config.yaml
n_layer: 26
d_model: 256
n_head: 8
n_kv_head: 4
head_dim: 32
d_mlp: 512
vocab_size: 7337
activation: "swiglu"
norm: "layernorm"
norm_place: "pre"
norm_eps: 1e-05
positions: "rope"
rope_base: 500000.0
rope_fraction: 1.0
qk_norm: true
attn_scale: 0.177
bias: "none"
tie_embeddings: true
parallel_block: false
init: "normal"
init_std_qkv: 0.0239
init_std_o: 0.0
init_std_up: 0.0239
init_std_down: 0.0
optimizer: "muon_variant"
lr: 0.0127
lr_mult_o: 2.0
beta1: 0.95
lr_head: 0.0117
warmup_steps: 0
schedule: "wsd"
decay_fraction: 0.414
decay_shape: "linear"
final_lr_fraction: 0.0
batch_tokens: 65536
seq_len: 256
doc_mask: true
train_tokens: 351300000
steps: 5361
dataset: "wikipedia_en"
Each number is 500 + 25 x the weight over its row's rms, rounded and kept within 0 to 999. Layers, rows and columns count from 0. Numbers have three digits each. The size before them is the row's rms in percent of the matrix's.

# gate: layer 2 MLP gate, 512x256, rms 0.157, rows 141-158, columns 0-255
# up: layer 2 MLP up, 512x256, rms 0.157, rows 141-158, columns 0-255
# down: layer 2 MLP down (transposed), 512x256, rms 0.0986, rows 141-158, columns 0-255
gate141 098:490492527521497504500504502540448470461457467481509513506519523451497491526505529515464478457486520522509491527498543509555502520523525528453497504492472497543494493488518527513544485509505469571528541529488525492469501464496494505494490489499507457541488493496489532466523514530486470519488467500505513488494497505457533516471552445478476481493459496499497525536438489517505517512529523548515495489538534505516484487490477500567524518445485495502477509515521469453482490500470485496499482525465475495531481520504493472499507492460472506496486514508505507517541495467568568500459494521484489479537483534460519450484499506497486486488460462495472493477486491512520504511475506542517515548516498511472484498476513506509489509518520538517462497482472495497477540460542484
up141 090:512520490449488499508555477462472483524555581475549489539480484500493525474537492486521469537478501475492509490493460490477427477490479492532565496529480488485468514490477490468535519477467487529520454530512520541503501497516538488511478501509494546452501493512515516518486467491535546519519468481488488519464457507518505504548459517545494497457527477495522481513505546486495539487514479465513476468475458527485502502520476502526497466511529520508536529517499518488457472521494521502518517493475492535418528458515533548495521512474502521507481516465520507520519498471467489504506481490497529515521523475483477487510519525507505487480488460507529541492519507470515496510480500449477539506496510492507485472517506487504490477499486498483531501505463513550501475487516500
down141 096:488519532500497486515515509436493480497451510510525468498521525529472530468517514516473484491499474485497518463489506527514472509462509522499478499482500540479530537500534507535479507479512504565538495450501473484491515529482507510497519428431508520485476484497512494531475492490488500507457478498521486490513518504512515494515539491487483477465488513480506539483481550528485500497502495466513506466514471490515507497534511537528508515499504495488564547488492528505465522455512443531458533504505513539478521479490486518492525538512489493500486529459475467540480565468483498481485433495546496473496487449509491494518515515580536525501511534435495510512542483471505505515503479508469525479514511468512483491520484542493504507468465533493523457476493469491508497518494485
gate142 103:538514506497502500479486513503494485531458495498449493445497480498492526512526524527518467499488476537518459467527498519593463520489488509484489534498510443486497484516452453538471494498496514488490461476539460526479485568548506507474472517489469501512517488511488491486492517475514472481506535564499526480507500487487473487506516507468546506524523565493496481506557475511508483502482493529528471479515468492491504536526476491504505528523474499539513495498461485472508500533517447491479512505469493506538452507469521499469483464502501497476473499512460527534548517493456510489497457467469470509514532516495491508481523564449528484481529535550494523511510522497468492512527500497501503500517508544498492495492516483484506465524520491473484488507507495551476525492542499
up142 094:509504482502469465523445485494488511501471527468508489510466481518507527523460517523493483505498508453448506472498476514542481542484500460527498522502520520503495492507472515515512507518517461513521461523473478482520493495472508503515516462510511490465480422519476482501556465487538485492484494494520499508540489513516510522496471471534490503431505500528500488531499520498531501490492475495497536523518533492501473490488505581485467500512495507467524495524517462504453514529477570504511494453524515488497504533501463494514501525481527528510491461505483475474490487511531521514499544513488494471502498438483527467493522450501528523507514565536518498530539470499485515428506509512536504495562499455494508502489531509525475534489515509555500481520492515505514474468445482
down142 098:490453489487515465483507481477499520535510533484472531519464519517468474477465490476480510490496546498485483520502472514553483540443487496577507508526505509468563480496524484537508501493507481479539497491537481477465474527473481469514526448501506485474489450532562508509534480507522450474501483477536541501494477514506535508509474514512558460478503536507535551506513455494512451468460520511510501501477520527498513463504480495490512505496474473504490487528477485488503503537494494475554470454544493491498514505511559465552508524500522500476477477476482486503485470516499510522529527495506493500513514496515543468501521520472527489514540486514521505503472528492469501484524518495533516513503513484522499505518472514526482500459496541521490449491466496508462465529456480
gate143 098:464459514477544567518491474497533483523486528487503497520461505438465482496519466546485539513481538455474515500510538488493525476531527470473538507498479519487494494476462516557506551455476436480528509559496466491492527510559518475511470538495532490478495492506506481498448531495481465470529500547502524522469535524538496501503501492516479444503504513486513493535500484491515513467494476488495523487528499503519507489503492528489473507496473499511524529511482540530478544488459529505496477493480462509504523544525504460500483505501513497490518482504492497529519487477528511470536469525481506488521498515485499541492506526484544484521531504479505468506498481497492474483484482478498491492500500463549550468466448488513464511485523475457486469496525478494485512547551483
up143 098:552479506514517465453542478515549527504522504492516471459480484532461527498478479500523536495511493508512475491476509496511478490476469514502539503490540518509567462480499494459469516475512509473472512533467491513522508525499481492508536456485464473509512510530461473474504495446497513538512484532477513469485484515491463494533504519489460508484490501528497474521513483525484504452490510498479511510504499505482510472507463491483483464493525531547489517497520480514538480519531562510521506503511524555488492500498467498537535524548480530508529497568489521448483519511470509538485452451528495479488508441497457446528507509501444505489496485520461525489482490444523489515486496489538516498513525516516503511546539519538470518501521504484485510486489498517508437512473503
down143 096:565469504497506497483531502493561485496493487482491518515486469505483498513540448527528549456488518492517522499500499427467462502492466483485530521514539462512507497471542526495479453452516486515475550532488534514518508529471479465535488487490494462523497489507471475467496474509503515524520526495457536482502502518496507494525496545493459484539514514485509497498479470488490519475459498484495491505493517511510461548509491514511542454445478506477476514460508513472508475484523478493509506474530531521498497508491465490516474519519546473492497445526499556498516526546541548499491471483538519472456515504525469497458536513486482495493503500555539537490461495517531442554504502451491523501507501492516511527521507499477500503497495507504502498509483476496543535516474496
gate144 097:518513529491491451524464448448475523503462533480488519503522524494520478498468485467487520485526478515472471515496493550513513474539498507470492513536507507503481520473472518511507475458516502506541518494517466498449470504509493500568514506480504480521514504535500502508470488501492508490519538516502467511477499520532542491474486454468500491560523492513476542476484550509456471564473552512521459469477489498537498534528499473492537516498489453563537515498529529522536528501509527456501483534477502501521492506517529484496452477510477496499487486484509522512518520488511536492485445449489541489514508487503545480493466484481475448482503489516480495508521496515481454535512495505509475530506488500528486532512521485497475534501507538459495480460538464481491482482452483
up144 095:538505493526549473457465550507496541477462525464474496504504515459480529494523481526491519517518494534527478501467518476563516471536489533499509500491482499538497539530498493486500496475471478499521450522515477489520514475510516499511518474493478505520489525518438502500494497478487495530506520489499487508500524520545505486497511480469486471480526460555485484487477442434503539517480527513485476477474468489472514514456468480516505506523524480509537527513481517484547498489530520511490481527496480501494553472487486521492489495478469483531500451510494521548465537503538532482544494480483512451466501484537513509525456523475485507465525489531523478493553504493492517497581483506442504482491505481537467492522463486482506530537504512485481488494497495489480528508449528
down144 091:509571496483507489481492459472511523520513483518517497454484539502480495485485486473546555499549523511548460516535468476534517467518511482506507503475501496464493492497491498509543519481478545491531445549523478485461475500519519504541465491529471487511496474479518488474472481471524528508456477504519489494562539491476495513509518460460481522515464493492464504496487497451484531479580520513453506484489496501430506494479549449515532526524461470543503499520433521507502497519508518520501455482506504541506537465516490496480528475485489499557487459486473497492523511560517475546512460497543488497519504483512485477499509509537504473498481512492479512505506506485468514491492499486489521502502483503479489511498494508526515498491520526499485513552491521471518525492504499
gate145 095:517492514522458524488524526511484506521504529508567494514502538498526490538468504474494508445479445473503473514510521491489548455489519474479499501524534494507515514520544505471504470475505517499480481505507513466497458507488466499483488526501536510480487492478499538535532528487465512505534514478481493525518522481500491529522535463537504463527512511500460519504495527487498524479488531432508518476525447516532531495516464500552497453508485503496509560535480509466502503515496484502485470482515538482450507485462480535536505517506489499506524493456518487508522527511538511536495462468474526476528501497526494475536519520511462512536531521537511517491495499498485440517498528492443495528497523491513453438504434501511492487518483509446508490460522491484469450476521493
up145 094:495497558498485530470482493481540520500493511506554488473511517495495528506456498481520495494483460480515501517457576503527553457524483507506489472522466514527490488514523497513476506502523508517525502466492486465539507504521535523462518532482503491517520496458474484519456453485502488483538523487465541515483527457494492510495493483506511487505528521453480539498499509496476544512558480466535490497459502482452504527459471515494510532495504507440519478499526498514536542500508505511505440512496517474495506497527498494519534473454522471526520493465478491524523498491513465496480472478486525512498517524491498513488540503541475513486505535493495517461508514556482471512545493503441511458531474495500474517483463522519507429529456508442506483515549512494507531485486510
down145 101:515501497490518513488506510477525494489501544491528492463526526476484526504462516464484500463517506507491522506512554526515567488502501476489525451479447477472487504501473507496537526497498453532498474500495505478506489507462518548502499540529500507525490446438482506545455514511513496501490545506485536510521494532498487528490497460490526448505526499512474498548529515474509529489474515502489518511484509537503527507471482509518493501467496524491493536490520493491492487535516482558493431472546501495463521497534493499517454511494489486481509427524505498470522530516464429516513520485522455511515478528452506529491500525510468515529454499479507517515482555527506526515493526517474480503491507514497470501520469534490498496554463493517522453520494445472483505530522467
gate146 100:516533476544502492521495531496457460473504570509448489516498499512506445531523463514531501537517474494485488512482476528484468505474518547503506466509485469499507543487548483472459451480559535536487492503513547477512511511463490534492487505516523520499547489524493526541477489531504496495514513530497526481517522498501489503511506522514499466533483509523490512501496500468477510532526511472540475483457474531535512510509504500484504502522530475474516498458534484520538468519500475512521516485466516490513492487542503460533491516455473535508465458525500447539510504459530547503449494521448483483468517558474483520477468499510525499479496471500495505459492470525541524473496500503479512466459468479490518486485472521490542502457509495467496488485457518472487513516528508
up146 100:488466530478471476476490495513526495513495480468501523508499468499484503465459544464526497477499460490472439480508471512501546502491477503467491505491541518531507494523481552461478530493468501442493537467440502494507502523532446512491568484491528505505511467497523445481527504529520499506496498502492490467503507547497483483463525523484489511518543518516497523474512534486489529534510503484481490493495526520498465482488492482491551523521490525499479502504556480509510497486467474498500500533490519460505552497490479461475511505509513503490555555487514502483535499552485519421486477453476493535457497507546518495485457491533471511492463541487492545524533509519495499480529485535498479499482540495504521530475516495499476511478530548485523503503505503525541465497481531
down146 098:505504490468481511508494521503555492500506524451512546513468464506542489522490513492524468540515494506456464468528501514463457485481459502526501506503507494529473471480474506512487473441504466495521515493487502470488462510522499453489493519502507473536552520507508438485468514490481516534504516524515547519459517471496507512486503491477480519531519459511482483552512537451505485481529460487475521524494500489506496472543540532510491563534500519503496537502461485532471441514497490507529465492490538453515530513520479494525550519504474449496510494481498493498467436520514520518487488502480520492473511481542488507523512488510513538518497499488495547484523482494489432496499476507541479497510504504477468536501540505517536498450476512512508485484488470503566531495525498
gate147 098:496509502512517524439469496509524495519497538500489475502462512472487520495516465516484494530461510510528472542434524485493504491462534484502489520535498530452500489481512512513480529551462516515514477492520509538500505513533493490510487514505500485520469529483534518503506510517539480477486433498509505480535483486473505560544493477501464472497504458493489514481485515500506489529506494441517515469488484489535536481494505514484522471457491473535509483462523525466510487516458556534511430516485498489524517503512530499533511512504486461532502472520489493513551566530476496501507498508489493492507480528481506553497509517490512536526483542463470459490489495470479454517501492473502501476497465477487506465491488515465501526519492482543466434489500566533523543540492485
up147 093:526506498530479538446517492475509493502536518511530533488526508507501482463483470498486493482516450518535485527486467526489488509531476552512482506502557515538495509500493560478493529494545530502502462488486517512473501472453498495523535499514538531533506464497519457510504487472518454514428493479509516538527471487509508481522525484514485462486522465498498481509492514552448489489494509480521506483475514451501469492477482506501536483547506476522498508517484512518514481469484520497536481473506522511502518474490515530471506535506485546475489539528533530491526498552474536531476531455490508471466520490485476479506511434503492465529526503549480537523496511476480505487505482518462436468476534461439501502528490496506481531489476487535523487499479512513470488461497491
down147 098:471493488496490516490482487478502545509526488505536470493506544547504517491532473478515498480494524554505505485479455533497507471507501493441453561503493500435484483516529487496462472529470511517516500496495486504488478513490528489517512527471512483484499504531493503453530491490515521501470486528500503460494491499520520544469496517523544520524477503472499490505483500478428462511522482508497482503487510493500459487503502483469538494544511488497476436456542461519465467474525496468535500480486486534526528527490509525513472499525499545505576471471485498498473528544515522497540502515537466461532527506544525436496470521499502492505509519533481557493520487503509493521510512519487537488485505507468550514539520482510508486476494447525514469519461526514494520474535517
gate148 114:540498505496530518485521490501505542512495488520518448487495505489560500425490507537493463503498513531549512503501532479534473487556535481533515493471500494521489498529471524454496492470474481542511467455472509516529521485535501479522500488511539446487498478518494502536497532515466474522488509476516500507518514493481504483534455478511527467479508499494485496535463528531493505532491492450472467491500501556472496489502525487478536464518473535463504464473524481507561486502508538499465505525484485510517460487471502465511495520458498499508511541483459501482498519514440533517480477467515467480451491496506535516472490491514498514485522529489501478510556516461510472523553499513483500541517474538538488489488466446505506505492536503458485506498494476534508533540497519
up148 106:468468528488456512486529485513554464542466482455434493512475460506461504539467499485520504502497446481477549487512521557491505525479509490531529508501503500473498539519516519504498518561486485554490480506486519500500486545484489493496492510500479502509459493483496505488504492509450509475508464494528516497497473485483538506515505485511495566521541511577477488512482480558488463516507469489497500494454521496514529493513507469476495513443503473540511489496507526444505538507502457488470526435486496448487494541524530528510478460506516542496491503497474485480484498478494492510519492497476498555512518512487489516534511540467514481458482538513510494474528486485437493524472516491517520505502501518521481498499558544484499536519500479488523519501513518498528494489470499
down148 104:487515485525509502441513501515491416484461513472491538473531494528434476467508491496507493513498501487471484503497516500522502557466514563509512482553509505475524513520481497531465482520505511513530546500544487503512518513463501510495493518451467501513506531489500545481506523503516560528481493484508466490458471511498471527486520509518462501515512553478460485559504482528495498483463488453485500498507519469525517546486464492482523484435513518487506521490481505485494504513489500470474493502496479481467570533540507488516497457512531481490478492512471509519527454499506517504517527488480483488520561497470523490534520523484490503481528499486472506529535456487436479487519514481511504536492531498502517464522518507482504518479502510444496529451505495481520531465492482
gate149 105:493545554479505482516505485504510498518490445529539541500505470503453479480478512489489481506504534529538515532517477470476510494496505501507543527512534509523502477451512546558481510493502500502505531485475469493484521535460471484491438489500509491526507467467523483524487538482525478499528490496480496473526477536501512501470477512487466528485502517518444465546507510517490456516510470495496522533484480489513470502548519457526477524483553487497487473497465469501519476524467494505418495483515467508549519517497489474482510516475493495497525466529492493478526495487545505532534479535492531490462452501502505534500487503503475516554471487514465458451517477518478494542511505480527525483489545488517536518547517494464514505486457537523537496502489507505501474492507448
up149 100:514473498519497475515539506495525525465479497448494460491499509492524483495505521526541492466515487500535511449517499520466515475543485502488465519494469487507483515465512478501546498484522507491501471472501501527516481474497505524539538532493509494485516479509473484534558476506505533515528522510519509456468517514464499490491535496504526488476505537525507476472481456495498519488472497496477435492487497503518525462474513552487520483490491478531481519521502474482534504470506593489533471479478513490511525484502460463510490478508490500489460525516540503540506509535484556483465547475516494544482524488527529480499475556519525452468484533516537503526502485509462499488478434486497487540517507519474514501485471541551501483454461487481498495523488467499536455520509532
down149 102:477518510522529521479501469525521484494512502473500513460482483487481477525476457488488510547484497497509476452509487539500486481478470517517471491507508532514517528500537468508509496481494494538496466483530490508498482494568462509491506507502490518521463543500481481502473528537536538489481533464510506528529467538510482510487538476531485475516488493564453515476490461521512500488479520512451481497533475505517520458494509526448546474469472481453500515498468489468534517490518484493531481468486522516501540518527511500516460438531503517480467509524522518487524476512495542494489495550546483512471519450525508475479522507461533491501482498500487513476504509567469491479464517496510505549525509523533469448501477523509475503494481502443484530486456491489491559502538532
gate150 097:471518539481433545540503514551503534487486484539484475481505491481508504525531498491474503530536477464534517535505492511527512497506500480511521510509522499489491513544466469485511501502480524517509557484531429546492482526498423471489525492474515430516482515506505522493518515525504486509501514482515512506455496490475496468471488498513522477463481493515522467487476490478475525502463503505501467504498498503479551510454513482517513565532494495479485494481477528467492475526498451474499518512517503529498470503498533450505504459493500500488489507511474491472512499510516499518512535572495481524482526492487507499507537483493431514507487527504489529486508504550500558489446484475531490536522512509522495466542497511512538528504463445454475500519504505528484527468464504
up150 104:456491483520556523478415530496501515530489474534552488494517480475509500481497491531494467532560513534476464516484519483521523491518520448469483481496505439515496432531514491511515535498527468515480460474516488509527524479513504538478482533478524501497518576527482505502523516544506490492468537490481480498538459496512484491467504475488496470489494466498522507505507506475526503495526508482506466505462492518499498512485483503511518464491491527503520484505482463544496471514486504507466478504445503526505520565493495487522536496484500475513481518459465505509503514482508507472469473477479543479517529499480528537498523504503508540552523486477511552516472457519542521517481480457523483491479485489526506526537466499474467532444511477491530503510546467505526501512501500
down150 101:515485466515504492486492499515500487508494493505503510519500523464511480538477540484529514524538513499504525498492531520477494534509496510487452511510550516468533483498516505498486502507468445508442515465456532474468483500518474494501451454492472541488534504449523488500488510520520485505525493545476493502481494517530513490478519495490480507492534541513507520533492504516509499479543471476469424501467474494427486534451463531463514486510526499510531527489507469488484499467490485449516506486501517506494495499460510539527514487479493492500501495465485476489524458485510512434471501474497489546531521508560524533499504525511493499523497538470518528526465449502447524487510469514536503475473454491547502559522497490488486485497546526531514513514501465492539489538512543
gate151 100:477493541511516515506527474494527468476492498505512529486489467530449483545496465458503547494455519473533508506493523520490462495490516555444497496461477469510497499482494508531476522481497510514489520504493519498517510577538515514494491496532490545497510490534513516489483530448494514506509507482496517454531524448517499514536478511558469471512508538553482483512510520510498495469530473534509562512539488507536493540493520480497452471501535535491498505490494543511485525503507465497491510500510516503495487471528522491493466544528515473538490485432472483530473509504508522472490529503488485470490539477488504501510478532498489495469511469476479472483529534482471486488481482433479466519515496515484517465496495504516497500444536521488438540518487484477453494497543486
up151 104:496519470471505472477500499553493501549501516505492494518445532449550473510468523514519452479535469499455512492496493528499492471485484519508496516530557491491447500541493476477517491478476504541504525521550475518474476493530554494517508460515533457495463512451520494518504548552445558504472508501477476506522499512526497489487491480481518491501513510495526462536497459536477526479491532468531483513505501492485505484460495489500532515507516479539500491479479463461478481442505485540498510473530553529481532512491516493503523496468533511504530520474507514496499476490541560520453450504477483478516488511493507484501480473512503553495512533511504497498487542440530487512523481530492508466494491507521477488499509472464516505501515496484528511527515481470474509510454521
down151 105:500539495438479490513508520549573500504508497490530481468450511479538544496492488486509505482497470506504473469497510464538488478518473519508451491503525518533465494510519516487478510507475482549541513460517501538475506525506512520523499504453516476511483505488503492523574487439529516506459484491485478534485520484510480479513470508478536493516542488506515482507504494537483495487492516495503544512471498458489495478466543526522564515475503451518461502482502510510511480482504477533486544492534534475515488495536480520560519488476510545473491492508488493487540486469505497472502496488490481506522449519459464450507516497518482539495487521526505518448509505496463515505481529530456472470474456543531451490538462520491508517473504498516521508503520486529515521495464507
gate152 101:467489457479529546475461503550512509481481490469479507495512503515521489511511509444495493513529496499467481447473493516548498534531525481505496498536471480492467546550468476437495473518485520495526554478546524485534457466521505485522499503497483501529510496531494485453509498527543484456493464510498486511515543531498474485492491435475475512541488525477522528556456471477523516522479477529511486502517502493503537498505528445463523541467472497551469432530515474522511493518527482517510513527477493472515485488520488470532535492506471513550478492493497531511507494485504530471505524494528508475476513538489498517515478499477476522581510465499494468473493496521491493478498504527504473498498461521485515476506485521503523517523494486490489523508464472497497545512515493
up152 103:465488463495505517497472550488505488533490465531504502515511539496525508501535473481490503495495480539468490531492501512547476525469501520454519545514473487467505501498474487474519505566498500506494499489543513493501494542508525524459498507439449556526465533500502461525518526485502508489516532479507494495524518521526503454514527511497507490488468493504472498484515493487498537465494473531538511503472468523512491515490493464487540534509476483537487510504501456474483481462540478501501498527494520538506467449476488495470531477488492439429530479456510563472490518525501501434485507530503487494467481502488511506495480518448514533479497513517498498539521503517576508487481488451519492499506486509532464541518525455500517528506494484548500495533518500466515523469513498
down152 106:465490464495489486498490526516530455482501486466492519561458482540514517498515535497552490499459455528518473546490549519500501499498512512476512583489475543489497487499480496489498500535473514532446531508469499493484502492490528497454513512487476536486486528502525480503516500488504524489496508441510492498507506566545510497520499472522521484528498527502471478487547515540523539469516492529531512510531506520467508499497475515476500528537494505510502488531531487469465507483482497506469496482504479531481521502465525443493514495525486454513517544495506489462538510487456498502453505502483536476472496513469468500486459472476468459537492489503512533488532488480540476492476504487520483460521494465466451507513520566480475477480516513534474503499462511509545485520532468
gate153 107:493496507551523542513481514493504520529509540521504487526437449493522504502519453538515474523507549496493538512497495533518512470523513470514482489462444486456472483493456459479460527442487474481502501481510481506464462542541493492449462476497504468530488472472527482494479529482523494491452517470480499477513488511507509533539487514497527433528520519476488526483468520482488482493500505531517516498485526482478489512490536508498462481526504502471476477484520522523476487478493537518475502516540490499475482499487522497522535534457461481511455558495500493523487504497577476493494522516535506484533524496513496508508542524519508491477512501480521540483478500526538508533510522483486525543493464535490485473473550521499528514438498517493478491510490507503462503523529518
up153 102:526486499522545512525488485490473464510493537513466528518448516480487487467533509478517528479507538468471474497491525485521485500476478490488515521504499550519463524526564487537476513507487488481547522532504504453523530463542502502499479506493484466487490528513483494495479492539518528502528495522501515464452472506509524553472514519513522518497554474441450479505540537514518500441514474484490508503497537507525470548485481526515512501508504530509494513499462480491475495511511486516475502473491469504517506469486502492492475497527491510522542442469535519516510474458500523514484476522534491491459491490487493524546497528502504476519515548522494430506479475500504520489540496519539491497544496503495466454494430454462485462517528527496497509502464457470493498531519497
down153 099:517468488498522555534502543469488473506480519477508554468470509472487467496513499483427527507524512487451511517521522502489475517494461519468464525495478545520512505463507458529516501522523482499510477527520528443505484484520515510507550525505462490468494507521458515496476482498497497496532517525482509514524499491518521500549507502533501528518551467493496467530548542513498552430501453510501503530485538529516463519497478531497525506494512478487497542489473500549505491504507529530450493488517480517480497472532498467503468471480443518532494498459503474530516467494551502496458507494500497503486499497507488516502503534475468530470528513529509457528465468495498509520528502510521485513473498495500502459476472443489530457458453498453469498496513526510514501508494520
gate154 095:517492519491510512473495466520516491534492511492493555487497498489525533527483493523481519511474500502519492501450528510526466523474479514481535484535451519511529497496500471471458495511567470516472473545473475474513506487496497467503486514431479525516522533535539487476501512490504486483460476468472451498499504507536476470504501515492510519503505507481498469503472502533544500520470526530534456505491468526502482487518495462502491503445482497449546496503507536519531528505510509478529479475503537520495529506531496468499483512535540512493479458503546498508526481491504491531460506563513473477530468532450551481470500498463487521513470497526534464486476541494491519549492491497497517438527519509458469524517488472451448522513511510529491532475468522529530495507485504
up154 100:529485495500504487505497537489502470497511484533522489518504482511550511500541519486524515487519535504485519512491483445447502495469439516491520461477517526466476503485553482446514482513508529490545495498524461481483510543520529567490482480553492511510516460506494493481463487486549507486532517506500533480496486536531556523519492491532495488499513449540450520513539520480511508511503533529499507483478543497512516507508524484494541479531514527495467488528483463484494484457507469503475478485455520517488541517446488495496501520481489471511535460478487474481479505537475500517523454509506506508496530499514474489479503522477531494505500493407477514475510498528499471468493510527487481550485491489512527502502538473501490495427536475498515467500492493543468458504524514
down154 104:496511499503529535528493538495502515458475503462540484532523482555542467451524471495490503487467488521457478478496455474486484491514480542465493488481479486515501529508506473443498495508501502506524500495546505503521499522504497486499494489501512510466512490549461524485485511482505468496521483488522526472503513544514550538497458480571507502495506485544502508466556497528494479520477504536525495501487496485541521536494523528469529500520499505517499511502494509464486532496523509538479472526478489496481530485513496461487489496444459496471488547451481462574504489486491530539548489502483505485481506475549489527518480538498514504514492521450478516458540493544485493420485508507486498516496493478508523527486493477551498494459478489486477480506509472481451493497544529
gate155 100:488523509513527515483520525491513470550505534474521442519492488516500493542478555492552490489522473475468516495503485483484524511540533537464531514482460467503458529501496516518467479505493494498507517490526478546519502490489493510519507472492507535554486515504462547485465498497504563460507492488476515479575505532487518493525423504498546512482474493506512498508488510520515527506491491507493465524533485481552493465496492451459483522475501502496552525499513522455524529495523482482488493511521505487485496457503470473535522507479482460515506515480466516552479509494503488493481481482502552553509524498546494492524483480525476504473471466503518479477505476508457487500537490502486460459490443490491483507507527479538514476519526529456469529476465496486533495465517480
up155 095:512478510518470540480495516511509494474513530523481503487476539515508502494487504519501511475432485492489499508504515519480527463468491502474496499545478509503494504501503484508467496548468530502489508494541494501500497505453498514526474471483436495529485541485468523463473490509492513442471504470538528502486502543495477484530485497508489491486474483515489512495478547496519480458510508521524468498525479499492493503491526446509508518527526479477513493501503522479534487497530472502509533517551484462459455466525546500509498552489512489481502512575444503555493508493527478475515533469489480508521494500456450440530513504499474496561480501521531446508471448530504516514542542486524532527490502543491503475493516525462552477535489488504540525522498507466532467497507511
down155 101:468479484516514520500499517496511472484515539502512510500466461496489471503513549521491495536482456522455477477544516494517494500497501491536496547469498487530508444511449506530467500516522528501476532453470463511509527487500539530527536528501468488522484483487494525482476496514504455493543451499521490505481517501490519470494484490503448541477506528521519482487486526549473500453503504521483511508511492533514487489506517499505506529493504493553485454487520452462540447519495446511505529527450464541511505522468536504515513522463540502470473544483451513509489499477494503550466509481517528510465500488476482466530523469567488484508568507466486491528510493531480508503534502497466491477493498507478498531533536499498535544503483502490488516496471487498534519516550518
gate156 099:485520535493498441470544462489525470554492490506509504506492500511528464549506506493485515499492467509522501487500523512489491479561507531474519491500474552443507487474493540477455513459422445502469478532519475545472504462501486511518507528480489513526441507473506461507499507535497479539520515496559477479518495506493514481505507475546503495469483477533515546494523528510527524525488487503552494474512519477496496520458505489508510530484513521526490472485475479486526559475508490541465539526497495514497468430463498524519537494524513515544490499518455490470508484532522510487479478490464494486529484517519505463483518499468529468483523511504535478494507477513501471526495468497500507541505515459507544494499489499487477520457555524502530508486492498480474516481516501
up156 104:515487509532484524473516551454450529494533507488488505500489504502515522473474468509518491558516476466504479508528474486516515510489484531534460502514518518523501515520503506517561483500496547507514496524498526497492453520457526482471470448480503511512507494519495529479488431468501499482470524515428529469476535462506528511540491503529517474563514488504504537482516480448470495475456497496503523540498504543500527516509507502464510543521486502456507530439518484479472499509483557508510476517484519450482491473493509488548491503529468495463495512503538495491504515519500466516503520525507467467530521521521530511517462495476467531508509471489501497469530508542507498497478522507522505471484506484473479497488499543494476528472502464512493513546525468444479462541529482
down156 107:476520476525526522490548511467442559553488471506488483489520498507515525479472447522503475525478501481466461533516540464518490521521474504523479518515505521524519498496510517479533521513507519501481558518465514480483487482481497494506491451465494483525464492502512525470444461510519536509523503536514528523478488473532517497520483541498538503487543503465503540498501469486476497549466499522496503534509471483522499512536498510493555501507533508449489489451540498499496480482480517476531491510508521464505481439507488506517454536494463481449534504509506540494496492534507485523538499462489522460484533487504483502533445524504489499498516490513501514476502496514479462491485520495520554485529488538477481519479516483529457538478460476492490483491512492466526429487485474
gate157 102:482486463482536483500496493464496530467430493482509542461496480492537502487516468506471555505519449449496520479478520485521460511499478491459536476484502456501525510511470510458499473516489497484504508484515490488536481507481479509519476497498493538497500511498529469513523463512566536498486506478515464494520515513513528532494456458495500471493507524483496556477545524497491526532482508537472460515453474515498529506509523463490539499490516545464481508442519514499487512495533492510512528494509507469467508493522531509529479471528539452470496467493480523558496534506480462511519528550491457483502519473515508523499511547520505538531503495512501486534519532497495495535523509477490482482501482543504492470496498486513464493527512500539472511510444487499474477512521583
up157 107:538511495487425492488521467499480466516541486483498480547486528526492494471471526480480475472517502546452485506515503505466499485513500502495488545488484479537464513472524505524516502494485507522552552515500475487473487503552544465457531485517510453499496499453514534530493507540479468530491489485555504495483499469513513505490514519468501537499513493459517483488478489512491477470534524457511521489513545486502510515534490524489487474546469481508514516511480494532506526522474544465461517485551482557514476543527549542497518538515463497477498524444502492497517516517497500465499512466537520524508510502455519509495469477460501475468472491499526523494503510512488475495471543504486501536505560460467503523499500449462484490476528476489503464502526493517528492483475488
down157 097:545519475526493531509493452474504488473494498498512535514539474506475488485519545562481524478505492476477498555506483493479444515510477513475494493455448472485510510497477511500524504527481477478530543501455491509509494522529537459481541497518495497487495535478496509485476496526520495526486525455509464511515526485475548497541455535471513536518528485504536470465492489536487478502507514449508489480495479489504464479513544481480482523475579483512532533507485489495507510508506542505538509499513464480463517496488494537469522535503476438507475526491522526493513524524490519482488477508522493462519558500473533482506474497511525504486512484488517447516475520543440488486504532478512482525501519496521493526474517436453491473483505535520458489505483536474505462497498496
gate158 091:495520500512527498502522533444505522528502472415495533448507505530522502503514467503452469524465522495516470482518486517490476476520493501469535524484466502492534506464480508475482491494466469488491455515493512465497512502545516476513489467549478463485500511501469547484512497512488517505490446488473504530506518462471475474493511499478529466483460511481493526494524528515503478454491446536502493496539477475507501484493504497491489489489477526487500523493518493521495524470476504485535527529444521536518447504510493559509550518492496504505504511493493500460507505541496545515526485534481521474461518488529513548522489540476493468490509538458524462536501504474510468485483500468482530501513492503505508488496483528438531530536567529544484502515556506488533494509530511
up158 097:505531494531482511495505484491503512528508482502510503491532540488454515507522475493501500495485490477531501517442504479534481522506493499532548507466526455473509489485480453458526484510493504519537480471521487450481505504549525509485519497515478502464512514481488478510513468461466524501482474517497521542538539499521545514520473511528498507527508472480523537515505490480478530483458545529481423510502465441485489483485506522494483506489474501485528546521488517485492495509501542511510513537480493482497470507536456515522531489482467481489471493494508514480474495531532536510521524554485516513422495518540472510499528460481494520452502534483524498551499518522520492500525514496564502474510515508511469501495460507441470497466532439528518496508488471470468499525460535
down158 096:510565512503443498525455512496469467521517468474494503521536476506486521483532481537500509495471472505541522455471525475513483514513503514520534519521548473494524528520469527473493484481491497497502477492509488451451479510528528530514549513511505528500550506500457475513533498478460518521481466521517501531514533513534519515521527526500539532494452504469492486496492490499469520527467519521540476531503492438464513527463511473512494529465495473510501546493539501511482502516542516480513467488460500529525455507528484514471537474494478519492455512456462505512466501543492518514519524536488498496471490481521519537489520459469472459464523516486555485528491535523504497517503499453525501473513520516435486492518475480485497509515519484495471468534517528482464501500486503